{"num_attention_heads": 2, "positions": "rope", "tie_word_embeddings": false, "beta2": 0.95, "weight_decay": 0.24, "max_grad_norm": 1.0, "batch_tokens": 131072}
Each number is 128 + 32 x the weight over the matrix's rms, rounded and kept within 0 to 255. Layers, rows and columns count from 0.

# layer 5 MLP up, 768x256, rms 0.0661, rows 743-767, columns 64-127
[[ 88 109 152  85 134 132  83 156 120 176 100 112  65 108 103 132  51 150 133  88 164  99 167 162 168 127  87  93 129 174 128 165 187  81 120 110 121 111 200  72 121 153 136  84 102 109 103 135 164 132 141 162  81 103  98 152 112 149 140 125  85 112 136 104]
 [139 106 162 166 163 127 127 129 103 115 145 145 160 126  85 123  77 138 140 101 166 133 126 137 161 216 164 144 162 166 175  80 129 138 138 123 146 142 135 188 160 103 122 131 142  88 158 148  86 110 133 130 131 101 158 143 146 182 177 168 117  97 160 140]
 [144  95 129 127 141 185 140 133 128 133 114 146 130 123 181 143 104 134 182 100 116 170 128 127 123 135 123 160 110 193  93 143 112 132 128 104 126 124 155 117 111 117 121 101 140  98 140  94 124  91 130 128 143 116 159 105 119 122  81 118 183 188 121 159]
 [135 137 148 128 109 119 148 146 151 101 111 123 120 130 100  95 122 126 131 142 126 148  86 176 114 118 165 155 163 133 116 166 129 107 165 156 138 150 149 134 109 113 180 146 161 148 152 103 129 166  97 150 131 112  89 120  76 109 123 124 108 136  91 147]
 [ 89 165  99 120 123 138 191 150 158 113 150 122 129 209 121 118 125 177 130 146 151 170 123 130 155 121 151 174 109 149 143 107 159 104 150 130 126 141 117  92  85  98 130 169  80  68 146 130 220 128 139  70 151 136 136 107  95 177 153 196  70 112 130  95]
 [ 64 103 129 135 125 205 133 133 157  92 143 161  68  96  34 132 114 123 103  96 161 147 135 122 203  86 173 123  77  89 168  84 145 158 159 146 211 183 132 142  98 123 146  94 136 145 156 178 146 100 109  98 148 111 137 146 133 134 106 123 117 181 136 114]
 [154 103  92 135 128 131 118 146 132 115 100 108 158 133 161 122 146 114 133  92 124 116 108 150 102 190 141  97  61  81 144 141 176 101 118 126 133 114  46 112 110  74 165 133 119 135 118 137 108 192 130 117 136  90 142  82 159  86 155 121 176 231 119 154]
 [143 130 192 164  80 116 107 145 140 179 174 179 115 170  67 122  99 140 136 153 204  94 126 109 157 126  67 152  68  39 130 103 123 154 139 115 209 106 143 130 150 140 164 129 124 138 150 146 118 118 161 146  93 143 148 144  95  92 128 145  98 126 153 119]
 [173 145 130 141  74 141 131  96  82 112  57  83 112 198 100  94 159 124 125 146  99 191 192 154 140 105 128 159 159 138 145  98 171 115 140 152 153 114 107 110 117 102 164 113 120  97 148 120 119 133 135  97 158 164 114  88 107  79 127  77 151 105 181 149]
 [136 135 119  96 113 117 154 147 134 111 141 183 137 185 115  77  73 124 131 114 114 125 104 152 156 106 112  95 148 143 102 132 117 107  96 174 156  84  64 161 141  58 133 121 119 168 155 183 142 162 206 124 144 120 100 152 136  97 146 145 103 134 120 122]
 [115  93 103 145 142 189 107 119 135 173 128 143 133 116  84  72 160 210 127  89 174 139 117 118 113 106 179 166 213 113 180 128  83  99 125 176 126 135 112 173 156 180 152  54 140 111 154  63 141 148 139 133 138 105  78 150 149  99 154 147 122 144  79 173]
 [129 132 155 131  71 172 160 105 102 111 195 161 110 184 113 150  81 138 115 150 106 168 153 165 132  87 182 132 141  88 170  96  71  85 135 109  93  74  91 159 148 144 196 148 145  93  86  80 145 120 158 151 111 139 160 121 129 166 146 150 142 165 152 116]
 [113 124 116  79 187  99 175 170 146 167 110 132 128 131 147 141 122 124 150 112 128 117 109 112 180  82  96 131 138 112 134 152 113  58 108 145 125 216 152  98  92 123 112 111  73 110 110  93 147  70  95 149 125 184  81 110 142 103 143 121  90 103 109  98]
 [170 107  78 117 148 151 111 110 129 168 107 164  88 175 142 156 143 119  62  90 130 169 132 161  87 130 145 148 176 131  91 174 160  59  98 122 146 177  86 151 177 125 152  84 108 102 115 143 119 150 126 131 131  89 162 133 108 133  64 124 150 120 123 149]
 [ 96 139 225 116 168 117 203 126 111 168 134  78 131 138 128 117 113 164 115  95 130 123 124 172 173 181 102 134 125 148 121 166 107  73 165 124 128 125  81 166  86  72 124 158 160  94  98  82 143  60 144 134  91 115 142 156 121 182 130  96 186 129  73 131]
 [165  94 111 108  71 134 116 174  86 111 192 142 101 130 183 120 141  81 133 116 117 104  60 142  97  93 113 110 117 101 169 210 101 126 154  77  74  49 114 135 162 156  51  57 127 103 146 103 107 179  91 156 108 157 152 113 185 140 138  87 142  85  72 112]
 [ 79 136 137  66 111  89 123  64 133  96 156  69 128  84 110 172 118 147 131  76 126 166 168 133  72  94 138 123 141 108 154 120 135 113 108 105  85 110 150 211 119  74  90  73 137 126  98 153 152  84 128 144 178  41 133 128 136 161 164 164 111 185 108 129]
 [122 149 194  78  81 199 147 101 122 118 110 159 109 128 119 140 149 121 156 125 147 124 170  82 141 127 116 156 138 135  99  98 153 151 134 149 144  96 131 146 149 143 154 176 130 192 131 114 148 145 109  78 126  82  66 174 208 153 172 169 146 155 217 141]
 [ 78 150 181 155 145 146 121 119  84  98 185 119 106 108 118 137 227 102 119 134 192 134  65  86  89 197 165  98 123 184 105 143 145 194 113 150 121 164  83 147 187 102 109  98 137 158 191 100  68 147 165  42  34 163 127  74 150  31 109 154 132  81  82 151]
 [153 126 121  96 104 123 145  84 167 115  77  79 105 171 128 117 117 136 123 151 127  85 178 147  49 186 113 147 108 176  92 136 164  76 121 113  69  99 127 146 151 119 155 146 117 124 124  99 102 121 148  90 104 126  60 127 160 163 101 149 117  67 150 182]
 [146 129 151 197 165 114  91  91 114 139 160  79 218 140 178 134 136 103 179 178  90 113 115 122  81  79  75 108 147 132  98 136 157 216 152 143 134 166 137 129 175 193 122 114 112 131 148 132 119 128 130 210  88 137 200 129  74 124 101 110 108 123 129 170]
 [160 149 119 184 105 144 115 125 171 149 190 108 112  96 171 128 144 218 106 121 128 127 180 105  97 103 125 148 136 114 123 119 134 149 105  90 134 173  64 141  85 162 152 210 157 152 131 141  65 172 131 134 103 135 114  89 135  91 176 134 109 102 134 130]
 [101 150 203 151 116 157 133 134 120  99 192 189  96 137 156 196 151  74 106 174 110 117 149 112 138  93 110  76 162 183  75 114  89 129 132 137 111  55 152 131  46 161 108 147 136 140 169  92 160  53  76 128 105 109  68 112  98 120 157 148 148 144 168 105]
 [167 178 183  84 149 118 137 135 149 103 127 152 161  70 125 164 104 103 118 117 136 170 101 114 112 194  45 133 146 102 113  89 151 136 104 102 121  67 104 108 134  66 107 146 109 150 131  78 128  98 164 167 178 115 109 216 148 170 132 208 157  99 183 180]
 [101  93 131 126 167 150  92 118 100 104 200 155 121 120 105 138  56 111 150 112 205  91 122 161 157 129 118 113  84 140 160  69 155 172 144 161 140 156 116  67 116 109 182 113 116 150 199  68  71 121 136  90 140 135 135 169 111 123 136 137 108 153 113 143]]
# layer 5 MLP down (transposed), 768x256, rms 0.0599, rows 743-767, columns 64-127
[[178 135 137 115 136 160 133 122 128 135 149 111 161 104 146 113 183 103 170 166 116  84  98 106 109 140 142 155 116 145 160 109 118 140 199 100 173 136 136 164  94  93 113 110 151 145 137 118 114 152 121 106 130 125 227 147 131 169 120 165 130  95 166  88]
 [116 116 124 135  92 110  67  91 145 188 107  74 130  90 124 152 138 120  93 116 112 160  89 117  82 104 125 138 167 105 124 114 121 107 157 117 127 109 165  95  74 103  86 110 141  86 110 130 121 159  66 158  92 130 122 149 145 114  86 110 100 132 108 105]
 [106  92 111 139 138 107 172 169 114 135 112 104 154 191 127 160 128 142 124 124 132 137 113 129 195 138 144  64 114 157 140 135 144 124 135 112 176 131 135 146 131 145 160 146 110 103 146  81 136  98 176 127 157  72 166 120  74 121 185 148  97 142 108 125]
 [181  99 186 156 181 106 100 132 120 154 119 162 121 128 146 178 140 133 154 149 145  80 116 118  88 149 116  72 137 131  98 128 171 189 201 114 125  85 113 121 154 142 165 108 135  83 124  87 102 126 108 121 129 115 100 124 129 177 111 118 120 155 165 131]
 [137 163 124 153 164  56 165 127  64 157  98  77 101 200 117 120 151 151 134 156 154 165 190 162 154 161 130 137  95 101 110 141  61  78  92 143 126 129  84  71  52 135  82 148 154 113 150 123 148 181  73  56  84 136 139 138 103 119 126 200 142 170  97 134]
 [129 147 105 129 150 123 134 121 131  71 121  89 143 167  90 134 129 178 136 161  87 133 191 115 134 113 136 135 173 148 155 100 123 191 113 143 139  92 142 138 112 195 139 121 157  70 136 132 109 161  63 102 150 129 148 112 182 131 141 165 173 119 169 101]
 [ 70 123 104 125 103 164 115 120 105 143 150 190 161 126 167 115 137 169 123 178 149 142 185 137 158 195  88  68 129 145  73 135  69 154 109  77  60 153  61  99 164 104 100 104 172 166 183 132 135  97  97 143 124 160 137 173  79  62 119 111 142  59 167 114]
 [137 124 124  94 150 152 106 138  73  91 127 104 104  90  95 135 105  72 204 113 136 125  97  72 113 108 109 135 120 122 101 115 111 172  78 167 153 102 138  76  70 118  63 136  65 172 128 171 156 116 143 148 173  85 171 146  86 130 162 115 141  68  91  69]
 [129 128 141 111 148 114 134 129 118 131 166 147  81 104 117 101 113 202 155 121  99 117 126  96 113 135 151 107 103 103 148 163  90 170 120 115 121 157 106 129 129  69 148 131 158 173 167 123  80 179  38  85 138 139 141 123 142 155 158 156 138 159  75 134]
 [109 119 190  82 118 170  76 132 124 120  85 101 134 132 138 192 150 127 146 133 115 118 161 169 167 126 165 100 126 207 109 139  93 136 102 145  61  92 118  66  85 129 123 120 134 171 153  69 147 141 182 184 114  99 144  90 108 122 134 132  86 138 155 121]
 [177  79 152  82 123 103 135  96 141 131 151 133 133 159  97 141 169 121 132 122  57  78 117 106 172 138 122  69 141 105 108 123 133 115 147 121 137  57 126 122 110 110  80 131  73 166 146 141 141  89  86 115 156  88 154 219 147  77 134  76 156 132 101  88]
 [131  80 107 161 170 101 117 141 156 180  83 144  61  83 135 103 182 140 170 181 187 126  88 155 160 132 107 163 142 138  81 185 104 174 140  95 126 128 204 102 120 122 108 133 129 133 133 174 144  97 103  77 142 213 181  93 109 125 113 127  86  69 109 137]
 [122 166  73 125 103 122 128 109 102 112 113 166 117 162 152  95 155 166 148 147 200 146 103 129 115 107 205  80 130  81 139 104 134  95 111 142 107 187 111 142 123 104 185 148 178 114  87 135 142 169 173 140 109 104 104 103 109  95 107 108 112 155 105 144]
 [ 79 103 140  88 121 127 145  78 112 103 122  66 148 114 124  82 148 133 140 124 126 145 139 147 192 181 161 128 158 121 143  58 192 161 146 111 155  93 164 102 107 144 148 131 154 116 119 115 126  99 145 101 165 165 157 163  98 105 146 171  69 102  65 128]
 [116 139 177 160 121 104 136  81 159 129 163 129 199 141 145 124 117 157 214 164 127 150 149 229  92  98 127 145 124 134 113 133 136 150 139  97 103 113 108 210 114  97 158 145  97 168 130 110 104 143 153  70  64 113 138  89 121  64 108 123 140 121 123 159]
 [167 133  91 124 137  96 131 108 167 177 165 115  70  60 190 162 126 114 172 128 171 164  71 114 137 150 141 103 176 146 163 166 114 134 132  94 106 137 130  90 137 108 113 141 116 132 151 144 143 111  82 128 105 169 170 204 139  73 112 127  99 108 116 190]
 [136  35 151 146 113 141 124  78 192  72 105 101  52 128 155 178 132  70 120 143  29 191  93 143 152 161 102  71 135 130  83 142 156 104 132 156 130 106 147  91 111 113 165 152  88 120 153 125 139 109  97  94  98 138 132 167 191 159 140 175 136 152 143 119]
 [107 124  92  95 138 132 160 137 100 128 111 109 115 114  90 131 131 117 147  92  66 132 101 148 107 116 125 146 185 162 122 157 104 112 183 130  98 119 166 121 130 119  74 155  81 129 109 140 197 135 126 100 121 111 213 132  98 115  84 151 178 180 144 118]
 [158 123 236 149 167  90 156 138 135 173 131 115 113 130 131 164 140 109 190 114 113 126  69  96 101 146 135  81 122 151 128 129 174 112  94 174 104 217 155 119 107 132 134  92 127 147 169 151 188 157 152  77  53 170 145 125  94 131  88  66 123 203  91  46]
 [127 141 111 134 150 176 130 115 109  99 136  94  93 106  61 167 145 117 155 138 190  86 158  91 170 156 104 158 170 153 212 121 105 222 132 157 161 165  74 144 117 161 153 123 183 168 120 143 125 180 160 152 169 104 172 125 145 122 117 103 123 100 210 178]
 [132 117 117 185 123 104 177 143 124 124 107 119  96 121 174 122  98  95 176 190 136 150 174 165 131 127 138 109 136 101 105 137 102 210 168 136  73 121 165 126 130 190  93 131  87  63 142 146 141  91 175 176 156 164 143 150 165 117 134 138 145  74 200 100]
 [125  90 119  98 134 112 110 121 155 132 157 174 171 155 100 107 103  95 172  92 153  99 156 169 145 130 173 163 132 116 150 106 184 129 204 148 135 108 109 105 139 142 171 116 111 119  87 144  77 137  99 180 163 139 166 110 112 143 177 135 102  74 146 155]
 [180  93 106 188 127 163 168 174 122 134 178 102  93 123 105  86 111 167 134  75 134 112 129 194 166 181 148 174 108 168 101 166 163  75  70  88 115 168 126  99 138 175 123 136 140 172 108  76 116 113  95 107 102 159 139  91 130 165 156 132 169 119 100 122]
 [ 44 114 134 111 135 106 169 156 108 127 100  65 143 137 111 125 100 147  88 123 119 124 145 140 111 114 104  80 131 115 204 133 148 189  82 165 168 129  66  92 124 141 132 200 158 162 157 173 180 127  62 131 129 185 135 145  59 163 124 139 116  55 130 175]
 [136 116 140 165  85 104 164 126 147 138 120 177  68 126 142 138 169 124 109  88 127 147 113 133  97 135  96 125 157 158  75 109 129 116 136 142 111  95 168 210  82 102 141 147 191 144 176 112 139 126 110 119 149  90 114  92 125 130 121 126 111 168  51 109]]
# layer 5 MLP gate, 768x256, rms 0.0638, rows 744-767, columns 64-127
[[128 123 129 108 128 174 149 128  99  95 161 181 141 153 133 143 117  94 120 110 148 119 145  90 107 171 155 101 132 152 129  92 191 131  98 157 143 161 137 175 102 117 162 137 120 157 184  72 145 124  96 103 118 139  81  90 110 119 171 155 207  97 157  80]
 [131 110 144 185 178 113 155 114 111 145 160 120 156 124 112 147 123 155 132 109 123 113 177 165 140 171 119 126 135 102 155 123 160 182 120 112 138 105  90 121 100 110 164 140 152 142 177 111 100 103 148 181  69 104 178 120 118 124 133 123 141 169 154 135]
 [141 139 136 131 105 125 133 184 154 140 135 123 110 141 118 154 123 113 133 157 138 138 138 183 152  55 135 156 154 143 134 212 148  66  76 127 136 122 129 102 156 149 205 101 101 130  80 128 135 124 113 179 102  87 184 160  83 108  99 128 135 118  68 120]
 [ 90  89 133 126 182 127 112 160 158 103 141 120  96 105 143 163  93 142 117 112 111 103 179 131 158 105  94 180 108  93 140  88  99  72 150 116 188 141  66  99 125 118 108 186 121 136 108  98 143  80 118  89 167 165 144 109 102 136 158 137 179 178 133 158]
 [141 130  83 100 138 102 145 107 110 194 147  84 183 136 214 129 154 162 126 145 138 131 131 101  78 173 148 116 143 174 171 128 106 138  80 102 116 175 102 110 166 140 117 155 178 180 116 117 126 157 202 156 137 225 160 103 114  86 110  90 123  88 141 128]
 [140 122  96 184 109 133 173 133 130 143 115 152 108 121 135 135 145 196  49 111 144 100 118 139 146  56  93 121 109 153 169 124 140 136  69  80 190 162 123 115 126 120 107 101 127 124  94 180  98 145 121 164 150 174 109 133  52 197 152  82 111 123 140 147]
 [118 163 167 190  74 108 145  85 127 134 109 159 122 145  29 147 115 136 193 109 114 147 161  74 145 145 101 141 130  77 140  89 140 139 130 152 161  91 118  77 145 154 168 102 138 147 136 189 141 107 159 108 125 134 156 146 123 134  83 114 171 116 159  96]
 [100 140 124  47 151  88  88  79 169  81 169 123 153  93 129 141 148 106 164 142 117 181 107 159 134 103 130 181 153 152  99 138 146 109 149 139 168 131  64 118  78 106 140 188 166 132 164 152  93 105 197 127 137 129 149 146  74  76 143 170 191  70 128  90]
 [142 129 149 162 127 124 121 124 145 120 112 174  97  72 143 100  93 131 127 122 113 170 165  94 135 110 103 172 102 150 141 106 130 113 135 118 124  74 143 120 196 104 160  84 176 113  93 154 127 133 129  93 157 128  65 170 121 124 128 138 134 118  99 108]
 [118 223  82 128 122 159 110 139  78 147  99 131 107 103 135 151 126 141 132 102 140 154 124  96 108 123 134 165 165 123 176 130  97 113 139 116 155 150 179 152 178 158 109 101 175  75 131 108 121 212 192 125 109 174 123  80 106 124 141 247 103 132 144 135]
 [130 150 127 142 134 163  95  91 145 144 141 174  89 144 145 145 101 136  95  48 120 169 130 223 147 147 144 115 155 120  76 106 132 131 139 132 165 133 120 153 138 116 170 146 142 107  90 109 139 138 104 114 158 121 114  61 113 144 140 189 106 136 174 189]
 [183 112 108  68  85 134 154 130 132 144  86 105 142 112 147 166 183 160  62 100 101 158 110 139 107 112  56  82 156 120 131 172 113 116 117 158 141 188  92  92 115 116 147 134 143  74 191 127 142 171 106 163 100 115 104  92 139 139 166 111 128 118 121 114]
 [135 122 204 130  93 139 181  84 170 155 124 117 118 157 118  91 183 147 129 151 138  89 146 134 131 159 137  95  94 135 106 125  97  87 183 116 162 138 151 153  81  90 123 156 145  60 101 100 155 116 160 103 120 122 147 122 153 161 190 147 153 141 128  84]
 [180 117 182 127 118 157 123 114 126 138 162 109 133 113 102 112 104 125  69 127 146  97  94 133 131  97 131  60  84  35 131 161 122  78 123  96 179 146 112 134 142 110 162 175 141 151 105 221 126 108  96  58 138  74 127 139 111 142 145 149 146 120 142 104]
 [106 125  84 122  72 147  88  97 118 107 132 142 173 188 189 151 161 141  95  89 110  49 120 148 129 110 118 118  73 121 130 144 148 174 156 115 135  96 120 125 122 144 110 121 136  87 109  97  53 140 117 122  99 149 116 135 160 156 164  99 206  87 145 109]
 [105 127 175 135 116 103 134 138 162 137 126 122 141 141 130  87  96 139  99  82 128  95 203 181 175 130 132 151 153 100 154 132 105  75 161 115 116 137 107 149 103 177  50 115 126 156 169 140 160 141 142 141 107 100 137  97 143  84  98 146 158  46  95 133]
 [162  77 126 105 134 115  72 140 132 120  91 224 126 134 138 117 100 139 181 148 143 116 115 163 139 126 148 147 182 117  77 142 136 106 193 217 101 145 131 187  96 169  91 162  76 106 157 101 111  36 174 205 106 104 163 119 182 111 160 210 174 106 140 142]
 [148 159  36 134 119 137 126 119 152  75 114 193 176 105 124 167  79  79  94 146 161  88  71 113 110  87 126 124 133  95 101  97 116  95 135 103 115 123  81 121 148 122 109  83 135 143 134 105 160 110 128 155 115 102 140 110 111 125  66 121  78 123  85  96]
 [128 122 126 161 134 131 161 140 151  90 136 107 148  95 120 174 131  93 123 117 141  95 136 154 109 100 153 154 109  92 195 151 138 137 100 137 127 145 154 146 113  84 220 139 138 136 109 188 129 136 117 142 150 140  77 116 104 117 144 139 112 155 124 128]
 [153  88 106 160 141  83 173  69  93 102 105 161 114 177 165 185  93 144 138 115 148 120 127 108 166 180 121 112  91 108  62 117 110  50 104 146 108 173 101 129 181 128 134 152 172 135 155 121 169  64 152 122 149 110 110 159 113 143  95 123 146 118  92  91]
 [124 137 211 176 154 145 137 122  99 143 126 107 112 116 124 165  92 172 197 141 104 142 100 157 114 142 123 112 188 144 110 130 143 106 104 128 196 134 124 147  86 117 139 140 164 179 174 105  87 168 148  62 118 190 161 127 157 149  99  73 121 127 179  99]
 [118 102 142 135 175 136  95 138 104 108  49 123 143  78  89 116 139 110 131 115 160 104 136 159 143 138 132  57 180  83 140 196 127 125 149 101 131 171 146 119 141 138 137 102  61 168 118 161 168 120 125 175 105  91 174 142 140 153 112  77 122 109 133 168]
 [112  93 145 132 140 132 118 179  90 103 131 116 135 119 113 139 105 107 116 126 158 110 167 162 166 120 166 121 131  66 140 115  84 130 126 119 119 160  68 104 145 163 125 113 127 114 132 123 151  81  92 130  89  99 150  87 181 137 109 130 193 149 108 136]
 [122  86 174 124 183 100 147 158  78 155 157 133 161 121 103 153  99 158 199 127 170 143 119 106 162 203 101 105  95 114 143 128 173 146 119 166 172 144 145 103 149 141 129 175 109 114 104 164 104 149 183  75 125 180 182 200 153 186 140 109 148 147 182 152]]